{"n_kv_head": 4, "d_mlp": 704, "vocab_size": 736, "qk_norm": true, "init": "normal", "init_std_qkv": 0.0398, "optimizer": "soap_variant", "lr_mult_up": 1.27, "warmup_steps": 96}
Each number is 128 + 32 x the weight over its row's rms, rounded and kept within 0 to 255. Layers, rows and columns count from 0. Numbers have three digits each. The size before them is the row's rms in percent of the matrix's.

# gate: layer 2 MLP gate, 704x256, rms 0.498, rows 431-465, columns 128-255
# up: layer 2 MLP up, 704x256, rms 0.512, rows 431-465, columns 128-255
# down: layer 2 MLP down (transposed), 704x256, rms 0.374, rows 431-465, columns 128-255
gate431 097:132154168074092127053192123142178164105139138091096161121174133075087093123117118169131113097086152147160125141064172093139191114136197142087084146089098151147135203122081118074178136086156130162108075109124100133134086153149159135157106146114128095115156126107100121129108169126099250088172120044142111160109124126148116190142169110115170120152234099126120118140117118101111108127133
up431 101:031144135124063137126141105116144119136088118110146142131145166122078098131098167185065117158118148137140041122140105116141148110125108152156137203115017108147112212177107148144136048147119183137072115112162136110155126154152182152097129084143152161123139161114107124176117161100128177072134091101162149141122081074105093140179129111134163140182216149139089109140095113099131164134163
down431 095:115114124066136127121187138150192123169155090152146131112093142094095135140123111141108150096153095099254113155124156160102202118125162127117138115160074119142145128156149085121159171140121164132074106105083136129145096121146075134116107149084142112133132135107111076108103167124113139113166076166179140150113140152119187128110099111141129129151182138176151155083103074152095141111130
gate432 099:147138137039090027098132145109155202123103134169170101091144164197099149121192106182144142141156084133181109186097114164085093148119102185160133099174136155076141094122127126084093114114139077125123159080114125117150095143096098101128101144159075131131182098133115084144123136138137123122151120081147177142108147101147099045035129103170146110135137113095099148101103127120063093153155
up432 096:154136130104099104131147142095124157160133160206176106141154127148136119124179188123161146118162138121135072173101113165049091095131150138088126135152157132098069101160123109120176132108083103104154152148131091072100176165165086083135127109139094145102121200145157128140150115134100111112172130055144152143101084087132080074116131157156168123115130129105115129119163072119143175045126
down432 105:121085101035103073117093140060124134134123123101067131079069110164145162120118104156143250156100123136127162114138153106082135168105159139117121060153122117069153161168063154139133083111134044193143146134106121112116109131140138148095129181090126104168133122151139119161140114155135114117192146095092125196114142151111136143068138089092147098109110130081139165100230135168167121196143
gate433 106:188099143155161119187157142093124110091177137150132134130169132175133100174078142125131057121192150054137068115126158102104109087117153089166158158134076128152139145102118122101073098079159159108153127167094097173105120094133102111201069191118129071118114089144068156127123145143143099150132136122103153078147101156120185122196124145108130090112176162194137163124109115111101085130154
up433 100:126155170123130059158066118170086123113096177079147131107143124207141056153128173132135078114113145122092152100143147133103079122163105127148154164064133122120146154157146101055157083123145146127186120054102100165135097114178100104140104167170117087110164130133106093102089141136141108171114077134151092130191129121122178122121093074130127111130169182100097107138068188107147115113157
down433 100:124132152143081144161136129086092074163142129117127118132133099142169063150133134095171067133154112130182167102102131151104064082121170080147130147147092097159129182153138151129171164222128136142149094129140108117104110113145144104076096132081108115160135121124128103067152080126129086170187118094090011114154114107089109182150136138168130148151124112127048177117090080117108155086146
gate434 101:114106109064125113157147128117065100163108146099120131094118113128127156172141086072079154077127153150075105143205087141155108088144065111144144091112152135140152124147152108146153142190148133074098164116169162098139134060122161111131129157105132149110166121142071134188112163209101153149123107109138045158072120144131152171167129113075103169156142079135169103068086168146195057138136
up434 102:170108111155146116147167076131092134093119153122087133161176106141128111094138085134174144154137094113128093096051170103169115137181141174167087130112123183106110103135144107152128099132102169098135171142094118170082078148110114164076084134182118088145117136166099131125084067150133117054084131194133119134092120096075143137106075056137200083114094151158104077178139114154102156064074
down434 105:135116177141131115114088128153181058099109079144125152109144179121121143127103130157136145164152135160133168075130110194077172092139104145188098129079102116158150135104154060131134120098132114091101192126122114128157094111126087142113076087164122127107145159099116097132144147096154168130122058076140114132073111189104173133080141101200090095122092148101065086153151098134094167138070
gate435 109:166131139112107117192062171095129117131095170133110117111169186106110112186189150069092161126120139116179142132152123074124117137105071166127145087116110120168178092106132094122185116174146123136108114099150130084153032138069122109131098127163086125141176126154126149112180044109204111149069145119141116149124125126115176168169159152155119174154177140116146182106090177143097142156173
up435 107:076221113128144182118129122140112166091141055114117103096091121168139172158122156225111148097150104147118153179106103181168190145086154036130126106078100105139102163151119127149118171092102111160104132184154148183168154161157107143108141149133123138122081121125124131098144127152095191147142129156054161192079169129130111132115149084143135128131139154117071057121182101133105141058125
down435 097:122149109147189102149093108107137117102099118127155135122157143150190107139154155101116116174140130159080124126162081155159117106145135081122097135130150117124124093059125104082138126150168169179144126119103106119140181165100130158170107121089138137089161104230142154160107148050084100135133115158101089157144112116122114078126097098120063132156088171150180150155175172146107103096127
gate436 105:127124127154136134097101112130130155136096133105170123085150193111153082143076089129128120120094134100118119105111118171147160169085143110142127141121052123161139130116063118132116150076149135096130155200146099086150139109122186130141178155062137069086208096146172178166171117153108140103169143156121033104173148120153087144111147125123136135137101125084163075087142151130087090161129
up436 099:141152129112171132132159122145160200127118106085088119148119114168169152103098157093102178165105144100183122160148158154178130160076119130075118112059134102088125177141095125079122142114172148120076112125179119061143052071147175106162089135132144069135091138126176139157160160147147110131148132124179084171157133141139104130137108110124097094099155096055165085135051120052134110190131
down436 107:147111150125143117097093104162114248082066060101111117117127084145127090108104099106085098088108105105150139132134188129197137082154143094115148141128111063131140143122104155128101111113139139164129155137111176145089171162151187116089132130099163122121180125172090200128161133148126072151179153184136117112150099141115128145147134097167144116141188102140192096204098137097127101106084
gate437 098:091129081135100132123124109185185082081120100190098130127160137147109131147146199127141113118125144054132128113121102100133101123083144117123141080168119120122120103122064078091129099140120097119101167121203125172120143115144102112139171111162135165098075113176066160151086124120098157078121144064093150130126165062156173079120118089134084189115101097138185116152123092103147164141126
up437 100:098145120108096100110100086114171127111187153188136131133092110163160116180145164132093103168177102039159139118136154120123152102146180098156055150195191180104177165096130151203189082165119116155141136155142055122112106195143166152107188157116129152092124181191138129106150175154113126139162102120156117104096148167119116107098092127138124143160099163156160126152089128134177136062160
down437 106:052167164157165100160089081142171101111095189131144125141110106096136108168120150173141107170141085154090154079110142118070113149104075139119089113145198165172117052119094078143166096147115066116164100106152109090110179163149179092150085116060130106139102125094107116147133147166187036161080195151130176109129072082140150113121107182149084135188135076162130152167088158158145186130127
gate438 100:018144124075152183107140125101119140140076139104150142141152066128121123162146084122081128124108152132106137083149103130096103141055137116084172119094154113174110159147127144059133100133134131129218112111148099134141135088082144107159149215125059115149133089044108144088144093169117108199154119117132073130186108124151143155126140124143143120126145176141111101128154078113143119126064
up438 099:155104175129086105148154107138067074149109116177119162169083107096130115128113134142111128075119185114120141151085141113074138109086121085103185159156078087165133119094115188085111084165179147208136095154087091095079092126124171077116152154093102157098124138136151091154079163178080142159128150131090122088134182098119105093164124136085086158128164114083110202086125087155128099158115
down438 101:117111115106154082082168121191140093132178104127149087106155095113106199142154094125198129132086197169140068179143116148168126094094123127146126115076054106106100122115142149143159102164122143094149037123105126214164222160103141104181165075054093155146137143153125103078107118136176140124098150115157117182183133137072115132117112110131067113152106120160151144071111129127094089157066
gate439 104:121070149102092116140142132139131130078180165083130140107082173150129073116157052086163191141173130175111126078130099077107110100107118120135093119097158139102165084082108173091125112090159092104136129181157109115156127163127112121092191122063146072133135171136131072126198152118081139110119083081113136132117120099187098127153168125150118130120188113155128173109167153165129134086149
up439 105:119171145089137065160118140145067100127164131182123126172164125091144119158177078145158137067123119068117114091177138111100191119089109131115140158145156127076131138228162108205150108111075128126149108123085078121041075172137162144127129154166116084132130046109158124101095150120110143111105079134106104158122134134229098143100142129246131133139155138101149145141130151110187149124151
down439 093:187064151119116127124134179163174177168139145169141100102161184137077111124134138190147083174126090194097127085166177134166137127111135123163110134080112156100099139085150117120142109151132117113063138120093174090139152173145151119078124163114157170090131160135178100096146093183185097118154130120106127106061086136104115106125127148110126099115133118122097117073122143142104066122077
gate440 106:093107099133147104124141126197082080111133138135168134097133111122210080196111144117170080095100206114153095147073082151088129086148071128123141101103196073162095094139082132119139117100161070118127083134135109112118129182133134111086114165111118066158100108135148184139127162142105147055143128136088111085095182162098114161155120092139014133141079149123110135140222137135042134084158
up440 103:176133114084175091073153130134078115122183201112142177147094097172150110118169112117121124116140155142165145174125161112092142179096173155121127151095150115120105087114152120145103151150210078100160121163100186147110119138160049105169129073132093135113166059131145157148152134129121114145151118167099091075158034173104149195172096183107143116189149113099193106117205174119101135112123
down440 103:159122156141102145107105109117113115119145193137121127082113117175143141131135175159178153131130099139086128154136139086168030077077153115219169116113102153136121126153083163122120144130082083117169071138106138116157108152111144151156110062107111084053128037109125025131136098155160144194144117167106156142098092148180139163170150097107092187115126121144118163087116159168094101132123
gate441 109:128195139122105135150117107093082169121116146167087108156136104132076093061129136076107035110173159155137106124104088151124127189065111158157157162161110129145129115087099129181157188184145191125118136054094134125103080107136120118095113144136083096153158123145123060091152091134140091188094128148098177123154124121136052104134102095154139116132136162102139131105173116087128086174106
up441 111:119130135095139179126092117128093107173119072091171125146202104072127106157116104143156101169103177104185135088117156091175113178170174170130148168100168109110156150103062141135119131113183173120065122097136128175174095077165114111119172163124161117132184175139148114115088135150121137113122189114118089118182168050145112084149148098160115159102140160147084160149130102154154127184094
down441 101:134137090131067086150126149194124110142100123155077100101074146106084119108132105127136149130171124190124154089086147114136117198068160115145132169111168108154126151119144097109158154103167161140086141118127122162102093178129124106106112158139132204117135118098087063156148154176163105166077104189141056113093166171079120130151175118120082139170172135104127084120136122095148064151130
gate442 110:069138060151156144179114096104113135222190133158163116085214188129145082117176119050108103086192065130121064071198128100183142130103137157143084154087134124104191130120098131105132093144092084135208141120126151134114101111089072172101160076114100115073128141123105153153184128137155101130094153119162118123108099138122063182097164132159080112162123107138096146174115114078153192156154
up442 100:141128174163166146135081156147160142103115089150101138153126138122117108106130120139117141171080152122140152112150158154136188124119125093118086071103113141068117108122184116126135180125146167145122108130107072114091078118097131099100197075155091126122078120141085158120108127171104109146158158129067144208152093102155177111177144122144162108153107148142085133078093166162193206100065
down442 107:161124088081043134061059125193189109135128095167140104111100097127105146162140115184159127132118138151107078114181127147130083154153116086148159092146167111141163174190124161185139126170150150108138155131133064143114087103055114151158126156173112136143135119174084140132139136137169065130099160185060148136092170076149136124160094127141219155105184128105173153108129088116128172111138
gate443 105:103110164192120126066200174140129103128104170071117165104128106115098116197127166167095091089100131137070094061162088173176128077117122048126147169091141067130121132093145188091090133170114119093129094123111180138151124131120119173146140157103136124129148141076126060123128140165106115121064144183161092133153146166141131141137150139185142107167110197103100161129154199107130145119211
up443 099:170154113156117138116057121078085109105156162087168110114112150194116118127137120141085117109164110103135144085165082097172069138076081118204163103139129052182178165082157118122156157101132145146102103095128088166123100101125127150118163124074144101127106103119144133127114134164095086103135118127157130157104166185135124097146126113176110121145132113088118130144101122105149146167139
down443 100:123159143145106156086158151138091114151162146085189149095140149057042157143056160109176125138094144159082133173142107079128112099096159118121133126168122043126112142078172163165124146145129070153087103105100103183126143158121133129148137137167086135124095090123094141177122171152122106144100111132147071125123150124143113128120122094151125183138222172089090156044102161141141141080076
gate444 105:175090082145098099087127090181198110098135103150114111164118143160080163109102140116076111126185162134119139099077101154126178088074135172177151101194127162115120016140113132077156119062136121119142135126189159179152098161152127103073156111138203115114121186077123120159132140126112128139137147133142101156120156107104138124132119176076145121155057148137104143146076140122100091157161
up444 103:087155122119180113167158128116067110119159081077165115143123189132229075167135117126154124159088097159206134113146133100123127105157113111157105119131105048148128154108113187153097138079143138101094144067132091114079170110086087119149073101122103106166144115107123119110170156157124136137172056113095160107166103084166089135157176086140068134124152084192098165104137166147129156136088
down444 100:082128057159082110135118123124135127100117146144151098099150091140075135158094148118104144127106144107187128107047104158133090097132129112174126045135141151121128080084079164091162144100145113118135103094145150119120042182134165155090101192097145145108150138126176102111118170146219142118100136147134118133140140150180125131085128097125134112165139111072135100198130124135096080165123
gate445 091:080089122170148106109157141163100139146130132100103130142162107075128153132073178119102158101132121145109149123111147118143118152151087117166133135087128056160129148083119138128123127098075100153044151146162117140070139115075131104117134179124111153127132157048183200144126127148101171136170147159144142154130209133119088102179136124118147097138145130124112132043190148132187112163154
up445 093:160141072137095138103157163097118096134111125140174170128081124157122099116158085157110059126103178142086104125120185138139098117102147185147159142179120149130132138115153083132090158144144151108178098094130130061214109125119118192136164128133095168089123134150072112115098163132122125130063153137131152102144118110124130132068121120122150152125088116142131148164051107161118177108147
down445 090:170094063101108128138151115105145118136131170113206089149120105123123151118161116175150093124118151128144060082141166112132139099170090113135140164115138147153164115190136161127137092124143125109143100123122130103179079090151179137100149142110156187170117144123150124126150115157160107098122107107157143097125106063094145083096158092078135146156152111126090133151147194167133128122086
gate446 112:183108145158108095141093034147102091091110188126119179142170052152148117141104157157146126157180125122134086165125102154148080122144179157099105064099122153123158142212104117160123134141139150063117192140077147067041134158091141106064138109111088111087132127123149169102087165199111114106170096130161142160115134101105140094113105098137151152124113142107081113181233101138143111095089
up446 115:140131155090081073141139105141150124138091117117108124097110148086179114110186144136116133119105124134105073119082100146151117062097100154112094130125176109187084093156161094083088148083139135142130169133150138120126137094129118135133134095050211149096098125132111088171102157106114152064126116131174174127151120092172106118147098134128098158155149138117150126179114102163150188043139
down446 106:150140109097068112116097092106138116128128093162131125121113138195165187083121135078102146206157090143098150160113176064124113048195117139094132130113093121077096123209099108169133084107095181141118151178188122098086151129164118130124138139059069150103119139119128185111133107158105122117082147208091136082172134135119166116139093142140177122086193113172100136163158137167135164131184
gate447 095:138104167099135108115109153088098134128144128104094155161193159088154164120096128148151119160121160145124222156093141109184146130056137194106118144071091167139202114150101123095119147162146135149141154054120138122127145115194132162165153088124096145129093120205147133098127116117132079124083135114093128104162087175083117120148099024137112141108095128163108116177150086110175160139104
up447 101:109182166111075118149058149154161136057160141136169116109113102121117098075126136081150159151156153121142152136108116128085139143146101114113140128097135102178175117102132122090148118127124098171124113123127060142182110180103061094134082149166185081099116124109164104145098140131233149157152163150120179091146120050082125086163172102113161130154110180087150131146056131087098046105163
down447 104:190127080126204113171102138125116093121170132138196079101117136136144138144103172162137203104078123160103118141129103154087121130132151104196142097058123057154111076139108071130086101143152082117158156220118119137071176134119103157148072113120124180093102087151133115129141157094167107165152118148122075120162168133102121101114098139108158137118178146160069144159137140135140119142111
gate448 101:102116141198112149070117095132137147126153086142080083211057119149171160163086129134096134103178148128087069096063079111112084119124155144144176099103111145151127114165081126155111137085088105112159109109187128133190127201110097154095134087114112114134084171122088180106118143165095124105190089031080122157063163139086095138107127138122111109132151116099150095130110132096139096133104
up448 107:140186169152110093138108092117101117141118140171123155114125187129118161099071122094080175093193146107092103110141140138141071081058158108150152126139149103121125085115144154181086107129091123135151161116120061137132072137120130154140173131136117158199162139147113124147089135106115111185155123070138110202159160100142091170160144133127124089178162091108116085138123130055199140146119
down448 101:083104152140136074119118096098130116139142131153160056182112150129139100111135105125173149142192106091109118107154093132174098110136146102166106112116195158170141153149117147137121130128085116126108165099162113083139132177097139125110119157138132120111096107142106176084124182177126111159069064079124088131141129088092100138129133201140103082118125123146111089144044139164137109156137
gate449 092:106107154101071114134159115129091163050148095156080105174127125104134069139173083116169108046108097152148141170107093132081117189165102152072197120073131158158140168122156118118132123115144122067168147160140089135136086199130133122143115153113130152109159071081150163145162104137088120112130117105040164206150083105166151090140145206123129129167113152162128127128190175168138123163129
up449 097:136151078197154114141080116161124011108154143181176147159148102111136130137116123115138107178142092168099126110153130087131115096087118105150112077114124075114064118138124066158126066145079155137132143123130174175061117086116113122057149060158130082130118061158107124133129157167194186196151127215171157101169132078150115160133075140152157138093133110118121100097089070105108111051162
down449 102:152150162185147129097124110146161102088142175124166094113128064195105125165118129197121123147152130124100102180109155099116154112117148080156120190157080126158115118173144090151118132153131120160103107125096166157127089112160182126045114094140103128152155121160019082111158101150175152133130115167135163076174127117191106084150129203181157122127166147061159153081152118138137133129113
gate450 107:148132129151092163160147097104098152116139141131151181146114153111136175147205102159172188131074112168119179107166107098176161102081098111122171165146168175136129148140112107125122056082131097132178167146163108072129184107155180139143144136158123125087151121120130126142109148140154108144124101037142123133113089133148200100124126170130132091104106133036189141154096143095183111111178
up450 108:079132096101095092114157156168128121112134104084127140169095117083107164175139171130099100114020173199096155103124131130172113139150141095141140132104113144166130123181094099168129127131111123040216144107157123157100120065122142194154126124166151119142176088168167079104134105131125120103170199073131127138109126153107148084113152090151131155114193182085156160170158148065139142089158
down450 104:092155194130114118101083106149127140161095138110110074147129147115119128118169139148132056101192154123140111097135086087105126143079076204137113119179134138095165143067147163166126169164120166087166121110145095134147150090110069084116136115184143090099166060121121108081128139115137192108110145066225132192132089131149095114064099084112157144155172157073141194118156118130115154092090
gate451 092:123072122105114193200089149143169146155094082134115107143113153123129096234058121119138098129110135132128082140184145103103162141081138060135160107124088179114153147146133141074077076128109157110157134117147156157135058101158134173134169064180245150092133111108108103184144092071117126172151133132145069138122120087145102150154168116101166146053066064153147153106144125157098137179091
up451 103:105192131142129051081138107132087099117162126095112140075165132144106122069249097134145160099132085116139119099139144180117130133122121163130126079115184135082104110088135131140148160117156086133129124162027146132153170115127149106164112123072119116179076110118173053110138179146129143058108161114099186115167156117097154132120156113183083145148159177169097156121114141124084152100217
down451 100:123174132155118113135151111119065108127139165091135150116086114140119163092131126130129175146138132117119161171106124122130122089131065133121128152121148133150105179096150183108085154137124167212133094080064128182149170168101101148105089147084124174150176128140153180096171167148180119134156108141077146127083151129146157136158156135148066118195218145088120084157130127106138135122177
gate452 107:130194098085130096133137142178081127119085070112120165131121127129148158149128152121132108115151173096144113069145140124176175117168134109085165079179157141106100137103081125123115173092160051138141166184115150053108110159144164135095142137112101111193114063162139131148142130127145108116123110192180049122114123154051167126167164065159202139091128111086128130166115094168132114167150
up452 110:121143118098166115159189134078117074105133166174151100077187062125146187111127140089146123102150161159114175131139086181084109097162069139071153173062085160068174128162161100105137167084068147178135114110131128154109121130146107169057107164123089084136103197168152084172118096165150135120095088084123114105098136142124088166143141136027111148076164134160126151153114134160151156102122
down452 101:052131148130146069127095092177122114139149124102123107152179134104128078124108088125183141158205080087154128068158044161148137127112180150119122117124102110126121148091165100177127114100158091162185160149135072127142172141140177166127065155146078140102114140093158142086131120132153156104124181047124140141121145097055125151106158077072070143144139150142107151138172093132092109099089
gate453 099:112146104200124155071114152164112139126129137077066142143126153154163132095103080101143137105098101137111126106123110149071109132179168079104096146156112183129125166123183137110097161072108132144110117102156134114124128190109162117178160128132117166136125099070098119172154099167132154208100168139084088153160121166088123133128164133106147184175213107151156120157209137139118158093137
up453 103:111158153151178068114179115132176194121124082127103108136131067111127129091134173129145154146092198046148178131147114103091125119147098133167156125134101120061166136132111165161121113105134107105130156151113102139143096123150091149084172151120109166154103151181095031141174163134102125116110075219112133139138094115119119134155121140136128091101083100180094151098121131086151147111118
down453 098:095114094156102184100118142117187092104136102119112121137157128118142076146169165072144173139168146077085100110083128105170130166194135072136156159079125114088108093109108096127121149139109171136169174134085107162186182124128119162109171152115120163123136195141184078097164159095171122126112189163121174174171084154115149093123090099133068165111083115180090156095161130133137171115120
gate454 092:073158157096134056124134115113159154091115091109164115115115157211146154218121149145085117118165177132152214127140129103115134138164119108125173139099134112106110160071103110138125099136141152114159133087103069132140158131139151125084142049128106174127130186149180070131130114111110100104106164117133149131125105097159110129107152160192091165145091065099019110147096139144084096138134
up454 093:150156100144174129114116115121135120110175112065134116165139107105155038162115088122108095162169149093154115091137108120113153133116143098143147104117075079135120103140138148204127079149169124159161188123149097166123165146123114129108186132153126142155105154129131163136147155164116148131125106138167104126101137117173134183106115119109175096115136169093099084157179099113117132144091
down454 100:114093095084180182068091090164117102137121157156150111099154129147147104136135104108127137157246130118152116103152149107095101130199147122146107133123171138093148164078194136094108140091154139079125133115132096123160052108129051155123115185177091121121095120112101163112129088098168165165132126117142145127125117116126154146143121090151125118153152117155084166150096112131128084117148
gate455 096:180128142170099118111130147158137184179117115069097151088122125124143130119106145039121100096105102075108106159108098120171118084152100088198081139152147120135170096111081165129130137139149131138084182101114164169104151148120100104180108125084097082078140179121114134133141098123132087084099138107183096130107129053122132122175167124115117115165097127084129135123152082104055207143107
up455 109:141114138141139115126103083087127159143153120135134214151093148134145144125065122086101127131117183133126082075100115100136125143116063116116087142086153162165132098118142160124150086122138114143098235091144109174079180108099139158058145085133158050067098101138102136134037138141132114116100070064135116125159138099122103088151128146140124181152132149101158188131124193094155132087102
down455 107:139136128154072126208153140133099218114096143094168116102178124112161103161131085195132126162138124105063111071115134186077126125101121120112066091138150180125107137109162168093085146200129123182152134127133117183153097125099092141125170151207110121125089158124099152114064125078102126089094106108151101158082127113103169158172111180137133140061137164112144138116157123124129158089141
gate456 096:098094156140128134100120112189091066130165086116100051111127162136128097074154177129135127075088101102184184112128120157128160124175119082185189097193124104079090168113177122097087115150102149106128148101141150170117120176063117141140101070103167099191162143131171145146134096158136120132153179125147126157099152137073085123117134133106160115070177111107166140110147138121109093145140
up456 093:060117129157110091098091131106094082087133077163096167083114103161072085120189167146107147078169117094154139128133131167108099081127187112120153151171125111117127110132136141141186170152140141126126148092067140086224116153115074150096138140111134094168142170142074107101087171168124150124153187094136136112122125148092116141123068142079164140125162103103135138117130086085081161144112
down456 106:114121122101155141105167115198105103155092149119126119148065091138103131119128122139125138153191139150136159099100100127146093088155113129095145142118090112117148088100118140127136082178162083119154173069113193137147178114085114130105147102147125084139192140149119113104122121138055127160176128118127141101132116133096137086192138127139147127103141158107114081126116163115135174147141
gate457 097:116146127138153064174183092193133167171159150103095141092080124119109165160135131107089149159134181163136129092149143190135128076131085118130090139168112069120167128092103144076099182107148157181142124132147111145094179136030131121175167073161099153129146082129121098172139103103133117086121159120130110130166108103150088108131104110147163131042152103111173153155119170109152076165132
up457 096:108132118116100167130107128070126066115131135137141120198150108112154088127179098139107117121132091056101106131148141072151154178154099090129186145103109144104124146200134108198152157187116117135120119168140152089151120134203151187097091165154196096162133163146106157177125178142136173091138105117139142158134128111119115127144141122094056122185088157172179120108134117101164142083135
down457 087:109173140139108104065116152059152132063082147141190159102139106075163115092134093092162085118167114038100124133167128093124119090113167132106157161157098167134182150148132103131193117117145075123101139083119113096145044178151116151105209166132162147180113119101153103165108157125134134124129082155134132168103094160090157157127127120105183134151124114141186133124154116129137174178116
gate458 102:161131168100145153147088072064122109145047086090093134080120153098130147071133093178147123124102053124133075138134112164076146137119144202157137131179100145141128128137125159114168109170114097140118134127127180184125106138066165135179132125101085106146097070116106134132135101123134085092171138106119140082091094190146143114137132121104117065176178112133094144101146100110149097156161
up458 100:100142094099130100088127165170066157137165097206183106126143096185138068183155082141089103135114097061158114228133156090168158142186127138094128153115138174091107142159143117073108087075109146122127089148124118112134128119133142129124114060064115147147175155169136089185122170114109166186123126105101149139146104135106111135132113105196076180087120144101113111119130137064094110138098
down458 101:136142065127105069101128136153170154163128127099083138142145086140119145145126137107142106108144151088102093163146156121172117176123132160105189080094150125146156138152128141081161092071098081127129070113100135091176143099078076085102090113135116162132202141127097156164191162080137137190076154148079123082135090073119085161149193125148140108128111209139139103108138115129122100155100
gate459 099:121148112124149086144126161135129111221109140136129087074099120143139131076185182100129201139123135164156132188164138160161155128157132139118128136127115117126125141156105098111108163074167171157106134183090131097150106151134140152206156125123113139078118147126091159128060159118255074069206141107146120098142079124108119145128141150102085125117120105061108092094103105193082093120093
up459 103:129114163140147134059127111131195074127127130159170113041134149088118171167133131183112150123104139112217141122146128141174183133112106137118164132095153158054114129101128152164130079182148239154148160175098184101083155102121143186147135152079119130126151142154074149126127166155122130068174160109118153102159129138156088061149167163102129227116163128167131059119111133104124089141112
down459 103:146089127064167146145090086070095100136146164173108139110136165106174104111113132107123143194069143145139068093111111158126128084141107113180084122156193163046104105118133115108116097130144086173117140154177116155105084158066144103110171135118129125111092139126127142116090163118155157068153183148137096112121122134166101162108088168127141129125102130126107152080135115073080156157139
gate460 093:109128102124166154169112117163126118104109108181143102117158121170134144082114128138084133153161071142130172159137125111135143172146183147142114121011145147121148208084084115090143109166110151135053134171119136069143150105097169103143138078074088155200143156163140125186154188055139148131080117103142143162150188150170155140115103125097089100100134099141153095137122135103116097158153
up460 098:159102074143169152170171135127172115153126126147178131127114124129154124116090116110062155162096167102153102171120093084145147116197136083116124136075164196176125137110148139118109106165133137128068126086075086128094155093129126113142103161097111123155092200136049147127114124143156141120107114125115155201188144177185125093120175166129051115119147081133154125193182172146115100158120
down460 102:128121133137124110208164147081176108150126162071122163151078103123120110118216177107127138158089171085115133124177083136123125102115101149117120121202167117158221092147192177154172073133082103132106111107105140138176132093115152142096102070077121125107145104110156077123196113098111140051105176100157101182058084155128082092113170133114092133117091147146119137109177129116125162110152
gate461 096:146153161098122169145113131140126180154134140081126109135185127106100078114094173120146112107160145082176147101142115130184120152145136163170119142083137088128205115122112117123064136115119173136108142090112098098171084094199141106158165098171116080091086091228089126090117166127126135120159084184134124152157149157123112150153138131089047099185186093044162066077129083123105117155097
up461 098:094121117138146143128190116117118135084066167111108134125121094134125157098127163100133184125174168149186148202137118146128101142148111109125161130134143132128111071168144145116109180096020108197147126119172130145055118093150175101128087142118132149176143098156125160097076121149143147175117126105174101114107173202091118117075127177130165151147086180113083158114161047116155076195145
down461 098:124154112171140119153175149119116135138133119104160096109122074117114119127120211151155108034182108109130105120163126076067150122082142103090156104138101083126168165136135152082125146191124155114110144105037179064114146135152103128072121088090114150113121121129148106120074118093144122082145113148141129123055164149154144149134068098075119129166138133128126063142165161125122177125178
gate462 098:150159100108149119129172159144123123124158131081141099129197070144120100185142179177091103160166140144117128089120132169119166123146118143154123150113117109090126134135147158126122091143161123090171075114167150141122069176077195160185118191106098098078149138089113162131132194141094159100116135097109105042100148180085099160149137136111055091107189186140141127184148178109087163144066
up462 098:135128090094190100140186216112074149082103164156152164079160109104107114210168182135114114122162060139128132094146138179154186186147119191157136174104155109130149124097184149103149133138156180109226152114139106188111144168148128176181110118115125128113130128145151134134173178176122173127147134110085178099181120203121158094162111181089104094128166150084118117192135152043135147116077
down462 097:141156094133195142174191136146161069138191127162163190066124127146128108141099153152179116140132103070131176094144137095088125156118115137151155100100150171108137110140153107154105132172150131075158156084080142170163077073168146201132138162125105158124101153178075161148133149111122054153106116074086159087147107196179155165163154151124146091147135108114159156102193160104128118113131
gate463 114:127091156134162116101091126123082107244139127190089099162128103130126107095112136123140161089167116146190181122161122121068143103117129087184138092146098108153195137139151122139107120198109188053143136101117132161133125079107161099118120111121138139135173117150084184131134113139140135108112152119146107157127151146135084123063156155176132141116138113120098189124142134168158116046105
up463 106:107125125123118106127189132178204066074092172075077182105061122162169180179139191130155085187087135167103128141103164074125156126120118163172150152123128146111111119158095092090143124101151185193197105182105110122066120137187149149095134139095201158163138124187113130123108109128105104127130138128148148085136125128127156091159143124144133137134135146134136118151083103109073147147078
down463 101:080123113182098148142110085046112167119083130138146111098121112167115160096095158146108050107107104159127110082117122207173107130160158044136108117099149160110088091084116137088143135145099103179155155070136132102133095128083098136148121121173078095107142084096179141149118087130132176115129091143115114154164133151052174152122110137109155156105050157163102071106142137201157137130126
gate464 098:126118115121130077095124125091144154098157140164079129076197131130115131133143132181103096123134169139135131121113202122099144158111104194103108162180143099150137111135134139129184153138063141142105150223157121079183103093096178172077081165052182169124150138127118133092107117103152118033095142165068107129165118162094129113025130114119100103116131058092137104103067123120102135082149
up464 095:137151117188138092140070069121155040126148095152096131115058101115128139104133129141155109102201088098113130095123160135116059146143130119070141132164158134094095121149116138163169158157141198111056154106169189138122098130128125154157179194118110076130104150180170096106080062175092137117182094152121046096105162140131116092075125126143155134131114102192101146150069120133160134073096
down464 101:097107168152155122145060116130129118171130141093126150164157082186077136103143160085124092106145142092093104111103148083121092113132175104175143065082132119144121150066117088079153059057183196182101146097103121140109128118150106152153124189140122144171106167110138102128120113165164119149085110141135172134135197113190142123138118127115123111129115142211093176163167095164106217152117
gate465 094:125147140109162150104123115104117094160133162183122133127138114216093108132130136144043144126186182128126125130144115127123087150164158105128083122173126180140106181134101077083136144157133135150110135113136142099177070072132199052152103076109082132201177140133127186153072180130114116107145128165137053105042167122118147116130090143130163190118184111116080193124122127157052100180138
up465 098:137135112132109092113108151151187139148131136124108064107109146063138139129168076108195154045125098084161115143108149122150137158150106162068146114097088082104153113112119131155182141115072116071094187136143185131091121149118087217082167184104163106063096156119140123114163121161139127176130143153089184159179105136124138089156131090120119119128148130123214133146152099111150158102077
down465 097:140152128110105149113072168119137174096131177164143195120128183110182086097102123129098111093119102123137128145139147071136133089126086162084141168190084139143123130160212133169156101120154069050081135130141155114080189087133174116126187137151123093054207100144136176118108114112122124123150134104151107159165115155146139101077185115137137077138158136115135093133112145157066089168111